Each number is 50 + 15 x the weight over its row's rms, rounded and kept within 0 to 99. Layers, rows and columns count from 0. The size before them is the row's rms in percent of the matrix's.

# layer 10 attention value, 256x256, rms 0.0583, rows 165-191, columns 192-255
092:73 31 31 67 69 57 53 62 42 26 63 47 59 60 31 65 46 35 64 41 22 38 49 42 67 56 51 56 30 31 58 49 54 42 27 55 44 31 23 52 39 55 53 40 59 10 65 26 32 43 61 42 38 27 59 63 71 85 45 55 59 27 10 26
102:48 45 21 60 68 62 68 52 60 60 39 58 36 46 58 46 77 28 44 83 50 52 44 45 67 61 56 35 58 41 29 72 35 45 54 43 54 73 70 45 39 49 39 55 50 14 47 47 46 56 57 29 58 88 42 71 41 32 46 59 43 33 50 63
102:53 31 43 53 64 33 61 51 76 49 44 13 43 46 35 29 62 56 63 47 29 35 41 52 30 41 47 69 32 47 52 61 58 60 36 55 46 41 54 73 57 59 90 75 70 62 36 70 42 57 44 41 63 55 62 70 19 64 48 50 45 27 13 15
096:74 46 54 34 60 71 54 40 61 46 58 48 34 58 36 52 50 75 44 44 40 53 63 32 76 45 66 40 46 49 42 63 71 32 34 40 44 56 43 74 34 46 36 61 62 24 65 64 48 44 35 51 60 61 26 57 51 38 46 50 67 40 35 43
093:48 29 69 44 55 23 78 94 58 45 56 45 28 73 73 49 62 49 31 71 54 60 58 69 41 39 47 57 26 44 56 46 55 65 31 66 60 73 34 43 55 33 38 70 41 68 60 12 51 42 53 47 66 40 51 38 49 76 74 55 47 67 57 41
093:45 47 35 42 43 55 41 52 75 56 40 19 75 57 69 60 32 32 34 69 63 57 48 68 33 47 47 44 52 50 64 65 50 52 17 41 28 36 56 56 42 57 70 33 52 23 51 46 62 66 48 57 45 53 34 43 83 52 33 43 48 48 35 53
100:35 50 82 50 21 31 51 43 32 53 40 26 51 30 77 31 26 23 62 72 52 22 68 64 47 67 60 59 70 40 42 52 35 51 72 36 51 77 25 38 38 66 49 62 47 37 46 68 58 26 47 42 53 58 74 81 35 83 31 45 55 66 76 10
094:61 39 46 49 41 70 52 34 51 57 11 41 47 47 26 56 46 68 55 57 61 64 47 37 46 72 48 52 52 46 59 49 35 29 69 37 47 86 73 36 20 48 46 35 37 41 51 25 52 67 25 56 81 66 80 50 59 31 67 61 41 42 45 45
105:43 59 43 48 52 70 54 32 58 74 69 60 43 39 64 56 76 43 74 55 29 57 53 55 61 31 36 25 49 49 36 50 66 56 53 52 47 40 64 67 45 67 51 42 65 54 54 63 48 14 51 46 43 64 26 55 71 39 34 27 48 77 59 76
103:71 50 53 34 63 68 41 41 60 53 59 46 52 69 52 62 53 43 48 51 43 55 55 24 48 47 75 55 42 66 47 41 73 37 40 62 41 67 23 65 40 42 63 66 59 46 57 30 63 42 37 53 51 52 82 41 74 58 31 61 56 77 53 55
096:51 66 72 56 55 59 50 57 43 37 45 53 61 66 54 42 66 45 52 45 25 36 35 33 28 68 50 40 64 40 55 24 33 52 34 63 46 20 46 47 60 46 45 57 33 59 61 37 45 12 51 68 50 54 64 48 45 53 50 50 33 35 40 62
098:64 28 72 11 38 25 40 70 36 60 34 36 29 35 52 55 41 54 70 12 45 77 48 54 43 40 29 31 31 55 68 67 46 40 38 19 55 56 52 59 47 73 68 31 37 85 39 34 62 52 59 60 34 73 46 49 72 62 57 52 38 48 53 39
103:79 45 26 50 48 53 43 69 30 22 65 59 36 65 36 42 72 76 62 46 40 53 68 65 55 53 33 49 48 32 87 47 27 46 42 67 81 54 39 60 60 38 50 34 68 29 38 53 50 34 36 38 43 60 75 63 22 73 67 49 47 47 33 46
106:20 47 57 52 40 56 69 37 45 48 46 48 35 60 55 62 55 56 67 48 62 54 62 49 69 45 76 50 55 55 72 42 52 56 31 32 61 60 27 55 44 57 59 53 29 68 76 30 42 73 47 47 55 41 60 72 26 89 66 28 76 60 79 41
104:56 29 37 51 52 39 37 75 49 44 66 51 19 54 35 45 15 48 59 53 41 56 45 30 47 56 45 39 43 15 50 52 57 57 41 32 36 50 71 66 46 34 35 63 51 00 47 65 42 87 72 63 47 42 30 49 85 38 55 37 73 55 68 57
096:70 95 86 09 88 20 44 46 48 55 35 68 45 34 55 36 75 59 81 62 66 42 40 47 46 56 32 42 22 47 46 31 62 48 63 51 55 72 50 46 51 45 17 33 65 41 55 41 62 32 54 51 43 31 41 76 61 50 19 52 54 39 52 23
098:72 50 35 54 73 58 59 49 63 39 49 61 52 56 22 62 31 33 55 46 52 64 60 61 37 58 48 53 76 57 67 60 65 50 71 55 61 27 58 40 46 48 59 70 69 38 56 62 38 67 30 44 43 85 47 65 50 39 48 54 63 30 61 38
092:56 12 49 55 33 41 69 59 25 31 34 44 44 52 26 41 51 80 47 54 50 34 71 45 48 41 60 77 32 54 42 41 46 65 29 55 56 67 18 38 49 51 36 38 50 33 23 51 72 51 63 49 32 28 35 41 78 54 38 35 70 43 74 77
092:48 81 25 36 58 36 41 83 54 71 46 57 36 40 30 70 14 41 32 44 39 56 75 76 89 44 55 61 47 54 48 47 68 58 54 47 77 55 48 74 69 43 68 60 29 53 50 52 46 51 53 51 34 30 53 77 49 39 55 65 40 73 50 59
092:67 80 63 17 52 68 53 61 38 34 32 46 50 34 25 70 59 72 52 31 73 57 54 57 59 56 33 58 58 47 42 26 54 24 54 60 60 58 53 65 35 35 38 62 49 76 47 61 66 33 43 37 55 47 43 62 62 76 56 31 58 22 41 37
097:35 62 41 58 51 44 52 20 33 60 76 38 72 44 28 59 36 51 42 47 60 75 55 78 49 39 35 98 36 69 54 69 60 46 65 28 54 67 37 34 72 70 61 58 33 64 58 52 54 54 73 52 28 49 63 45 39 48 39 44 29 59 61 53
104:50 48 59 67 58 33 69 46 43 44 45 34 66 54 68 46 23 43 46 56 43 15 57 70 55 61 27 77 61 53 38 33 60 60 55 44 46 15 65 51 65 36 59 43 60 26 44 28 39 61 43 51 28 62 47 71 00 49 49 65 64 40 49 46
100:71 45 78 55 51 48 51 63 70 25 23 82 47 39 35 52 27 64 53 47 48 68 42 66 28 81 67 42 59 41 27 17 63 57 38 53 40 45 34 32 61 56 79 77 49 55 53 59 63 47 40 66 26 42 15 65 39 62 45 40 72 66 57 71
102:64 61 25 17 60 60 41 45 37 34 43 41 50 37 28 57 53 55 57 39 38 59 65 38 38 33 53 72 49 54 50 77 46 45 42 42 37 55 43 57 48 65 58 43 44 44 53 51 48 64 37 58 35 60 58 56 85 50 43 45 43 65 42 39
096:50 50 43 12 37 45 42 44 34 44 46 50 12 57 64 61 38 54 55 40 61 23 71 64 36 34 74 40 43 53 56 35 74 55 49 69 29 32 62 61 51 44 12 32 45 41 36 54 48 44 51 66 47 55 51 54 27 52 35 46 35 34 73 30
110:46 46 66 53 61 49 74 63 25 34 60 32 41 34 73 29 77 68 58 49 54 50 74 64 33 49 54 37 43 67 46 67 60 52 43 35 45 58 53 42 65 53 53 60 32 38 63 58 39 59 59 38 28 67 22 37 08 53 52 79 47 48 63 55
098:69 40 59 53 47 73 50 41 55 63 03 53 75 59 35 32 64 66 56 49 52 74 45 29 55 34 72 07 41 29 45 43 61 69 33 39 55 55 63 26 59 50 36 58 54 55 37 39 50 96 68 58 67 40 52 23 61 47 60 35 61 34 59 72
# layer 10 attention output (transposed), 256x256, rms 0.064, rows 165-191, columns 192-255
087:45 46 38 67 42 44 58 48 41 48 76 80 44 36 59 38 63 60 34 48 66 16 40 77 40 42 57 39 53 64 47 41 64 55 78 41 77 57 64 59 54 41 66 43 59 49 37 64 40 74 54 37 59 37 51 71 58 50 41 27 71 20 46 47
101:54 45 81 59 29 56 77 50 88 35 63 70 36 65 37 29 84 24 78 59 54 12 45 40 67 62 59 45 37 59 35 51 61 53 72 54 38 69 47 55 68 53 40 70 53 40 53 56 19 43 70 65 52 41 69 43 47 52 60 62 36 25 46 70
100:43 30 43 50 64 12 73 50 36 26 48 71 49 30 55 70 80 63 59 49 54 36 51 78 42 53 32 52 46 47 51 55 71 42 32 67 61 50 78 78 59 62 61 27 50 38 50 51 39 50 62 28 58 60 23 63 30 51 33 60 68 17 38 31
098:75 66 69 32 23 53 62 50 39 32 71 57 62 47 46 38 66 45 30 70 33 54 62 25 43 72 49 33 59 38 64 64 90 24 33 69 40 55 68 42 38 75 47 14 60 57 16 18 37 67 47 37 39 36 47 62 46 52 48 39 38 44 77 56
093:62 42 55 39 55 42 57 50 20 45 35 64 29 61 38 42 70 67 44 33 66 38 60 47 52 57 71 54 31 46 32 50 69 58 44 75 35 51 46 74 46 63 77 41 40 46 21 59 61 72 31 48 39 50 53 44 77 51 65 44 44 50 39 51
088:20 46 47 35 48 71 59 48 32 38 61 77 70 54 52 38 41 68 51 76 52 33 56 53 71 59 56 46 48 55 34 36 59 54 43 64 57 54 55 46 28 78 39 55 43 78 24 62 57 50 51 32 46 31 53 64 25 38 76 37 41 49 36 67
102:33 59 86 52 32 72 44 47 43 43 57 44 46 50 48 73 50 48 78 52 75 47 64 46 43 55 50 76 53 45 49 45 69 36 52 46 40 56 29 22 45 66 48 61 58 68 64 38 26 44 51 64 35 35 53 42 92 50 76 37 48 58 59 36
089:36 61 40 45 40 55 26 42 58 51 59 66 90 47 57 44 30 23 23 55 56 29 58 44 61 71 60 58 43 49 46 34 52 39 44 26 45 70 54 55 41 22 52 38 36 54 77 43 22 52 48 41 55 70 19 42 46 45 80 49 81 43 36 43
098:92 20 53 57 78 65 78 36 86 49 65 25 35 54 74 44 47 40 69 52 51 65 39 58 49 60 42 49 74 71 59 61 55 63 46 56 47 63 77 42 49 63 24 64 45 40 25 42 79 66 52 43 71 39 86 45 54 58 38 56 61 47 42 67
107:55 27 29 80 58 60 25 59 48 62 49 47 69 42 57 43 65 59 59 47 75 52 38 57 67 79 27 45 49 68 43 67 80 34 74 56 34 64 38 70 34 57 30 22 38 19 64 43 71 40 53 69 74 53 54 40 59 35 48 50 39 56 64 43
096:64 47 44 89 63 40 27 48 68 59 53 67 34 11 72 55 59 58 74 56 43 45 45 56 46 52 41 71 50 64 52 43 57 34 49 28 71 53 26 53 63 46 19 34 49 26 65 38 46 29 62 70 39 49 69 35 45 57 50 55 59 58 51 52
094:77 40 48 31 69 28 51 49 27 45 30 16 41 49 35 70 58 36 54 37 51 50 40 54 72 31 25 75 37 65 46 56 51 59 32 51 67 80 66 48 69 37 36 32 39 54 42 56 55 58 51 56 60 45 52 48 70 48 28 39 30 19 44 27
106:48 30 50 64 66 50 68 60 32 52 84 66 57 45 57 44 67 30 55 24 36 32 66 62 44 71 62 85 56 28 62 35 49 76 49 23 39 68 38 61 55 33 49 38 72 26 55 43 72 53 42 53 63 57 52 59 56 44 62 47 62 56 78 46
108:59 52 48 50 48 42 48 61 54 49 36 33 49 53 41 42 61 44 51 30 52 80 28 80 30 66 69 68 63 35 37 28 59 60 62 83 72 71 35 23 60 37 66 46 63 39 48 57 43 46 38 49 27 45 48 20 31 77 76 50 50 70 52 63
103:45 68 55 48 40 43 39 60 65 38 36 73 46 46 34 71 60 30 58 64 43 31 74 69 63 31 33 45 39 61 50 64 58 68 38 39 48 24 67 42 50 45 53 55 26 39 56 37 52 14 61 47 39 74 43 48 51 60 46 32 51 29 60 52
099:50 71 53 51 70 37 49 43 36 38 69 36 38 58 51 69 56 71 52 57 46 17 60 62 61 41 36 37 43 40 60 61 49 29 71 58 53 60 34 70 63 30 50 30 67 45 56 67 34 79 28 51 69 26 43 40 69 48 61 74 48 66 81 55
098:43 59 44 76 53 48 41 58 51 39 56 71 50 56 33 53 48 42 38 49 42 68 56 42 49 24 59 61 59 88 40 59 64 52 70 41 47 46 51 62 29 35 41 50 47 56 74 53 44 40 59 47 67 57 54 55 54 75 37 69 37 47 85 70
090:81 59 66 47 65 40 41 54 56 39 51 63 64 48 38 74 29 74 13 51 26 60 48 48 53 50 62 70 34 42 45 44 60 48 44 65 50 14 21 26 56 44 44 31 59 50 76 45 61 71 27 57 32 21 48 62 50 52 52 33 64 48 44 51
090:67 56 39 35 05 45 80 66 43 43 39 53 40 38 39 55 39 57 51 63 46 24 42 25 56 52 47 56 52 59 73 41 56 50 49 25 73 45 50 51 50 43 91 21 48 62 28 60 64 39 48 84 65 75 37 18 36 64 46 70 36 48 55 61
096:45 49 68 49 39 56 25 30 55 53 41 34 44 43 30 51 68 66 50 34 35 67 33 37 52 35 53 33 64 42 67 50 33 63 71 42 76 54 66 71 53 38 52 12 25 47 47 70 40 39 40 42 42 66 61 40 48 76 49 51 66 65 52 20
095:31 33 37 42 65 55 59 55 20 54 70 53 69 38 49 49 91 52 48 18 74 74 29 41 50 61 43 62 50 62 35 27 24 43 57 57 52 38 75 41 54 29 90 60 45 58 49 49 60 55 74 60 53 57 26 51 55 32 35 54 75 57 53 52
104:48 66 43 51 67 65 62 44 45 45 72 50 38 56 64 32 64 38 49 74 52 67 49 43 39 75 54 55 59 67 34 21 32 37 32 15 70 70 51 35 34 43 50 49 63 18 52 56 40 51 44 80 30 06 31 44 51 28 22 61 45 81 55 60
095:35 85 48 60 63 49 48 59 49 54 50 69 53 48 53 66 48 52 39 80 52 56 62 51 17 47 51 66 65 38 70 54 14 42 72 49 62 54 52 49 44 45 32 52 46 36 45 55 69 47 27 55 53 56 61 66 52 46 61 48 45 25 58 40
098:62 32 54 39 66 48 36 60 44 52 42 29 54 42 55 57 36 66 48 38 50 73 51 28 65 32 55 53 57 59 30 44 64 51 58 43 69 46 80 56 40 46 23 46 39 39 34 23 52 58 70 53 57 58 21 39 83 73 46 38 58 38 54 41
093:62 46 64 69 53 59 55 50 50 59 52 72 25 71 29 43 61 45 49 25 59 31 42 36 60 49 37 53 48 46 78 73 61 20 47 68 73 58 49 57 79 55 53 18 42 33 33 45 34 75 60 38 56 46 66 56 82 65 42 80 51 47 55 67
108:37 61 45 56 32 56 68 60 35 57 52 20 48 61 60 40 85 68 58 97 57 42 69 55 64 64 67 44 18 19 61 42 60 54 47 53 16 55 33 60 38 72 47 59 43 46 38 53 49 36 62 51 65 49 58 39 60 46 53 30 21 67 36 55
098:66 67 30 28 70 46 54 18 55 55 72 52 75 59 38 48 40 48 12 48 48 55 47 51 61 50 61 35 56 32 44 73 64 45 56 35 20 43 37 66 55 62 50 60 64 64 40 33 28 37 34 62 23 55 44 58 48 71 53 38 47 39 40 40
# layer 10 attention query, 256x256, rms 0.0341, rows 192-219, columns 192-255
104:69 42 55 43 79 52 40 64 54 61 24 39 65 54 66 49 39 50 73 49 34 31 71 50 39 68 54 48 21 55 46 58 62 37 33 49 74 55 56 58 62 35 61 43 85 52 49 55 22 40 20 68 33 46 65 53 30 64 45 60 47 18 46 72
107:79 46 48 27 68 41 33 43 45 47 30 55 56 54 44 47 39 43 64 43 47 39 65 61 45 72 53 51 13 47 59 54 74 40 35 44 58 58 42 38 56 39 48 41 75 57 38 53 26 42 40 73 45 78 53 34 42 67 36 60 40 08 69 80
106:37 63 59 63 55 41 48 40 49 67 75 30 26 37 55 48 46 49 51 44 46 84 37 47 48 37 53 38 94 44 57 53 57 60 51 49 32 44 60 48 57 55 45 72 37 42 46 30 88 59 59 39 73 33 52 59 68 42 53 28 42 82 11 38
115:58 52 35 44 46 90 43 38 62 48 28 46 58 35 47 58 46 63 46 58 55 35 68 79 51 51 40 45 08 51 50 67 34 41 69 54 70 37 53 64 35 45 55 42 51 45 40 66 44 31 67 44 36 56 64 40 40 55 53 31 34 51 45 47
087:56 28 30 62 39 68 50 44 83 37 58 68 45 31 55 51 64 60 27 58 62 63 38 64 49 69 61 44 50 49 68 71 48 55 92 52 25 30 44 59 22 50 51 49 35 38 41 29 75 45 43 62 54 49 52 50 63 38 46 54 60 99 37 42
083:41 65 45 45 61 50 66 37 48 73 34 25 55 50 74 44 46 23 37 30 46 71 65 49 55 71 44 41 55 45 32 33 58 97 70 38 61 40 50 53 29 44 60 47 18 72 46 65 63 40 65 41 39 39 62 44 41 71 65 61 26 50 29 81
100:57 40 39 68 50 58 30 51 53 24 34 68 41 32 31 70 76 52 73 76 56 19 45 34 50 51 44 49 50 31 40 30 75 55 50 45 33 59 42 23 53 25 63 42 39 40 52 60 48 42 60 37 71 38 39 38 28 70 37 51 69 72 58 22
107:52 41 47 55 37 23 36 48 45 79 68 42 56 66 06 64 72 16 44 52 42 51 49 50 42 39 38 37 38 56 40 57 42 47 47 36 53 50 42 47 46 54 40 77 40 37 85 38 38 61 70 31 37 59 49 38 58 65 49 63 37 43 51 45
097:80 36 46 57 60 48 60 53 51 67 19 40 32 60 65 43 54 43 61 29 62 52 59 57 47 64 43 45 52 37 39 36 48 45 61 47 52 53 52 37 38 47 36 37 68 78 63 71 40 48 27 71 57 35 72 49 59 44 18 52 63 22 67 73
093:67 69 37 60 52 41 66 60 64 59 49 41 26 54 54 40 36 48 56 30 54 52 23 45 58 56 51 37 88 31 52 54 48 66 50 49 49 65 64 30 35 37 59 55 52 37 43 70 75 69 44 42 59 37 63 49 77 24 10 62 66 68 32 44
092:46 66 48 56 44 74 50 18 51 40 53 51 58 36 52 58 66 64 34 47 47 49 73 74 17 37 62 53 37 71 50 64 31 52 55 56 74 57 53 69 61 58 63 58 64 56 41 45 31 11 82 43 49 64 51 45 28 64 73 37 45 36 51 66
067:60 52 42 40 48 70 49 44 35 55 49 56 75 54 60 29 43 31 46 63 40 56 67 39 32 38 38 59 24 30 55 63 82 43 65 32 46 47 47 67 10 73 26 83 79 55 88 43 33 32 58 50 20 40 36 29 21 43 32 51 46 48 29 47
139:58 60 43 58 47 96 48 33 61 56 14 43 69 47 58 63 31 63 46 43 44 35 72 72 39 52 27 59 07 62 52 81 35 51 63 71 68 46 53 57 23 54 50 53 54 55 74 60 53 20 65 40 35 52 71 43 35 59 50 27 52 20 40 48
112:61 68 64 55 53 40 45 60 17 50 56 39 37 34 71 48 43 61 50 53 51 52 69 44 43 44 59 48 16 48 65 36 53 47 44 38 58 61 52 52 46 38 49 82 45 35 63 48 38 24 47 43 46 33 70 74 32 58 49 41 42 38 44 65
100:39 61 66 63 73 39 44 91 67 39 51 74 56 40 54 64 81 58 58 73 37 54 54 50 52 31 65 77 54 29 74 40 52 52 50 54 44 56 24 26 51 47 60 64 47 41 49 68 62 63 41 39 37 29 32 51 59 56 53 38 68 28 52 43
095:44 45 51 65 34 81 49 36 63 59 47 42 35 41 45 52 61 36 36 53 31 70 39 26 52 68 57 59 59 38 64 58 48 40 42 60 67 46 37 53 21 42 50 63 61 51 28 31 44 77 38 65 35 51 28 41 43 26 09 77 36 50 51 41
101:53 42 54 71 31 79 48 68 55 53 27 43 50 42 60 77 49 34 35 48 59 46 26 49 99 59 66 41 30 77 37 58 43 60 28 38 43 24 45 29 55 32 61 36 68 60 53 34 48 43 55 57 64 46 30 51 24 58 36 61 53 47 45 44
100:78 55 59 58 79 39 59 30 51 42 29 64 70 71 32 44 70 59 51 40 69 53 48 52 56 45 57 74 33 67 23 62 55 61 23 51 56 64 41 50 41 41 43 46 57 69 55 36 43 48 52 33 38 19 64 59 28 38 22 45 34 55 84 95
099:66 49 79 60 56 34 43 63 41 64 40 55 35 48 52 27 66 59 45 47 50 33 53 43 60 71 61 44 44 47 44 40 64 31 50 55 51 57 67 54 65 45 43 42 55 40 48 60 32 54 63 82 70 52 67 55 65 45 30 67 47 82 72 57
101:22 34 65 59 61 70 56 42 53 54 42 36 55 68 39 28 62 47 29 45 60 45 49 30 59 48 38 51 27 49 48 69 29 60 47 69 30 57 32 46 64 53 79 37 32 47 11 43 63 50 31 50 27 69 39 40 30 29 51 20 36 59 53 38
096:36 50 39 66 68 55 62 47 53 73 57 60 82 21 61 64 42 56 52 54 20 32 57 53 39 64 50 32 39 33 51 74 74 43 78 34 49 29 53 60 28 45 51 62 54 44 47 52 62 60 95 32 60 34 18 53 40 36 80 59 30 43 45 46
100:69 79 66 57 42 60 55 70 65 70 36 62 43 54 45 60 39 48 47 52 42 47 17 63 50 59 28 60 60 68 57 51 72 28 63 26 52 41 66 57 71 61 29 35 46 39 56 53 60 42 58 56 36 47 43 40 57 57 55 36 59 57 54 55
100:62 51 26 36 73 28 37 57 56 42 59 55 59 30 66 43 43 22 07 49 32 31 44 24 96 53 54 69 28 61 48 21 63 32 42 47 53 58 58 47 22 45 56 68 37 31 94 51 51 57 26 76 37 45 50 39 73 55 35 76 79 53 59 60
098:20 48 17 32 34 25 42 56 30 48 59 62 53 56 27 41 58 64 60 59 26 52 57 47 85 51 44 48 83 61 33 49 80 52 60 29 36 81 39 43 44 61 50 37 30 47 69 48 38 59 47 55 63 59 19 71 70 54 50 74 17 42 51 55
101:35 79 58 46 72 46 71 52 49 41 75 26 57 68 39 63 55 65 53 60 57 32 37 65 56 51 65 34 60 46 55 58 41 29 43 36 56 56 50 48 61 24 52 45 44 73 43 62 51 58 31 44 36 46 49 33 69 79 70 44 34 49 56 52
107:40 24 31 77 45 39 40 31 35 48 58 40 30 71 30 74 38 29 67 50 30 66 64 32 59 56 59 44 65 51 67 45 54 49 23 50 61 21 40 53 66 60 35 65 48 39 48 40 53 31 70 52 36 16 60 64 67 64 41 32 35 38 52 52
106:77 34 54 58 41 40 37 31 59 30 48 30 63 58 62 85 73 65 50 55 47 63 68 37 73 68 60 31 37 44 44 39 50 44 68 37 64 83 67 48 31 64 24 72 53 23 53 50 48 58 42 44 61 47 14 72 51 77 41 54 65 44 63 69
109:34 68 33 26 54 46 52 43 61 66 59 54 73 46 49 50 49 53 50 64 38 49 49 25 39 40 48 46 54 35 69 48 38 32 68 43 48 51 45 42 55 50 75 40 17 61 67 18 52 68 72 52 28 36 47 67 26 46 47 56 57 43 79 39
# layer 10 attention key, 256x256, rms 0.035, rows 192-218, columns 192-255
070:60 36 59 31 36 43 23 51 56 51 41 72 36 22 60 69 59 68 29 41 54 48 12 44 71 38 64 55 82 44 47 53 43 38 68 53 15 63 42 49 61 58 36 65 39 62 53 57 76 71 30 56 44 63 44 50 76 40 47 64 30 59 47 32
083:47 67 58 47 70 51 43 61 55 30 80 60 49 34 61 50 46 64 45 64 64 63 52 39 51 15 57 69 35 25 54 45 37 57 48 50 49 57 41 99 63 66 68 65 62 54 93 64 66 76 16 33 51 29 40 50 51 38 49 41 47 49 21 50
076:26 37 27 61 49 76 35 31 66 73 29 21 66 39 48 44 42 39 50 39 53 81 27 40 50 63 54 61 69 34 58 70 15 62 88 34 71 68 51 58 39 51 63 60 43 44 28 22 32 14 48 69 27 47 43 38 43 76 55 35 57 45 45 27
080:55 40 49 39 26 16 32 68 54 67 50 48 69 47 59 62 70 25 46 36 63 47 62 57 51 49 43 51 47 77 48 58 66 79 34 87 50 26 54 40 62 36 49 54 52 39 72 40 48 64 57 31 74 49 63 47 66 51 32 51 42 44 55 30
137:56 44 51 68 44 38 33 64 42 48 54 67 81 42 62 71 60 37 52 40 58 53 75 52 46 52 41 36 39 63 62 72 79 72 52 61 53 15 39 42 29 30 55 50 51 39 79 51 35 43 50 28 31 41 64 49 50 59 32 40 41 45 66 52
145:55 51 50 37 62 49 41 75 55 54 72 72 37 34 51 77 59 60 55 52 60 41 65 64 49 25 43 68 33 68 47 44 52 59 42 63 45 69 57 49 48 31 62 82 64 37 64 55 52 61 64 16 31 44 42 61 48 56 33 28 27 49 54 43
098:63 47 22 64 48 60 42 55 53 55 71 41 79 55 29 57 61 52 61 56 54 25 47 54 62 53 49 36 39 53 46 62 43 49 61 54 53 42 38 73 44 46 56 54 54 67 48 41 38 55 63 42 80 62 20 51 72 20 42 48 64 31 61 52
106:47 39 59 54 35 41 25 51 51 71 45 71 57 44 31 61 70 23 81 44 22 44 45 21 41 21 47 40 24 39 48 68 62 68 39 39 48 58 67 68 65 83 42 44 53 50 67 39 59 40 38 74 32 33 47 47 32 85 63 38 69 56 53 58
095:65 48 42 38 72 60 56 60 35 46 61 43 35 61 54 48 41 64 51 59 57 62 52 38 29 26 46 63 48 34 32 56 28 50 58 42 56 95 45 99 49 39 52 70 47 44 66 69 44 60 29 33 27 27 32 62 48 68 41 50 39 25 18 69
096:60 39 36 62 67 68 64 00 49 54 26 32 54 53 52 43 14 54 69 65 57 52 68 62 53 75 47 55 42 49 53 36 31 51 34 53 60 45 83 52 34 70 40 29 45 51 16 42 23 15 84 57 60 43 48 50 45 56 75 47 61 61 49 81
115:35 54 57 35 35 36 39 57 59 34 54 56 59 37 47 69 72 43 56 55 44 64 43 44 56 61 52 44 44 48 67 49 70 75 54 46 52 35 31 57 65 36 60 75 54 49 69 59 47 86 25 20 48 60 60 50 55 54 23 41 35 55 43 30
132:51 39 36 59 48 62 57 38 64 51 54 13 50 51 51 33 52 63 50 57 48 61 39 62 57 67 54 47 45 41 49 63 18 52 50 50 52 53 58 35 47 33 45 22 45 54 09 48 56 27 76 75 58 37 31 40 38 57 65 63 55 56 49 79
063:31 28 48 63 65 38 56 34 53 56 31 57 74 50 40 39 63 24 35 37 41 38 56 67 58 68 63 36 22 51 48 71 75 69 52 37 53 29 35 28 31 26 44 44 31 60 47 37 41 42 80 43 22 63 51 64 49 58 52 44 58 51 52 37
077:34 46 51 57 41 43 40 41 35 45 36 70 62 42 48 45 39 39 44 38 18 56 65 25 65 57 60 41 55 61 50 66 58 58 36 56 31 43 50 44 54 58 25 32 48 52 72 42 51 32 45 75 49 80 51 28 62 46 75 48 56 39 56 53
098:47 38 27 44 78 44 54 64 55 67 54 73 95 56 44 49 45 46 50 32 45 49 47 58 38 27 35 25 62 13 63 56 53 54 29 61 24 30 55 47 39 45 26 35 51 67 32 47 64 54 37 60 60 33 20 50 47 59 36 31 45 40 37 38
091:55 57 59 78 60 62 68 23 36 36 40 70 60 64 22 41 44 52 41 54 52 78 46 37 53 33 40 83 29 37 22 59 58 35 51 41 54 80 28 52 62 63 34 54 61 47 74 25 47 42 63 52 35 48 44 62 58 31 58 44 50 62 33 48
097:43 71 36 63 56 64 76 60 44 43 57 45 63 20 53 47 52 83 61 59 46 59 42 25 51 46 35 64 73 74 80 45 26 65 34 37 83 36 34 58 50 62 33 59 76 41 46 49 58 57 69 63 83 22 52 46 54 42 54 76 43 45 40 48
103:92 50 91 28 73 44 61 48 43 42 58 28 45 71 35 26 63 48 43 45 59 45 39 67 48 45 63 42 73 47 41 37 44 38 47 63 57 78 57 65 54 71 42 56 60 54 60 67 49 77 42 44 59 43 41 84 65 55 52 28 60 56 54 51
096:52 79 90 62 29 61 48 45 44 50 51 37 47 54 64 46 51 21 68 67 26 54 49 45 55 61 63 49 33 61 61 56 51 29 56 48 70 10 35 82 48 44 60 39 39 44 63 33 73 54 81 43 41 60 49 39 51 47 43 36 77 28 13 52
102:22 39 65 41 70 62 56 47 60 46 46 36 33 56 69 45 68 49 46 51 53 57 66 57 42 64 52 64 67 47 60 67 28 39 31 39 43 99 40 31 61 29 53 43 52 65 18 57 36 39 46 76 50 43 18 16 25 41 40 36 26 53 79 49
095:67 10 31 51 19 48 32 57 36 38 45 78 42 69 46 57 41 57 30 87 58 43 18 24 57 69 32 77 42 70 50 63 51 60 60 43 28 71 55 48 61 43 48 48 34 63 56 24 30 57 40 65 42 50 47 34 48 44 66 57 62 51 49 61
100:43 50 49 58 66 69 61 44 41 33 55 52 35 49 54 70 56 38 34 27 80 17 70 43 40 41 60 73 31 38 47 58 43 65 52 64 69 49 69 68 29 76 58 28 44 54 49 69 58 52 55 49 55 63 62 54 44 66 66 44 61 52 63 34
102:28 41 30 71 87 48 57 62 35 51 75 58 20 32 49 38 46 64 57 54 46 18 48 52 54 37 53 51 22 51 44 20 73 44 57 25 52 50 66 59 72 77 49 64 34 55 89 65 74 42 26 73 43 52 51 65 39 33 63 81 50 62 50 49
096:61 25 52 43 60 55 53 47 42 43 34 69 65 61 62 41 58 58 35 42 43 36 75 23 47 66 39 64 65 58 48 53 43 34 42 47 29 51 39 57 36 22 52 46 34 33 40 51 52 50 26 45 47 47 52 44 67 50 48 49 53 45 75 53
100:39 47 45 22 54 56 42 22 48 53 23 56 58 56 92 27 61 74 55 37 52 38 67 36 78 69 39 59 49 71 73 33 46 65 29 63 30 53 27 33 57 18 57 41 37 45 31 46 54 42 49 40 64 50 60 53 57 38 39 44 29 67 54 37
105:70 37 45 32 53 55 28 51 38 66 48 49 51 36 24 42 51 31 39 56 14 60 76 44 89 39 61 40 57 60 28 72 53 58 59 50 74 47 44 28 41 56 35 52 63 42 72 34 33 46 27 38 54 28 54 71 23 50 52 30 42 58 41 66
106:93 32 41 57 56 39 51 34 54 54 38 42 39 56 57 70 70 56 81 58 43 45 59 33 54 24 57 38 20 57 42 64 56 26 54 43 49 52 56 78 39 37 46 57 35 59 71 57 68 52 35 43 53 84 53 62 43 35 24 47 68 51 63 44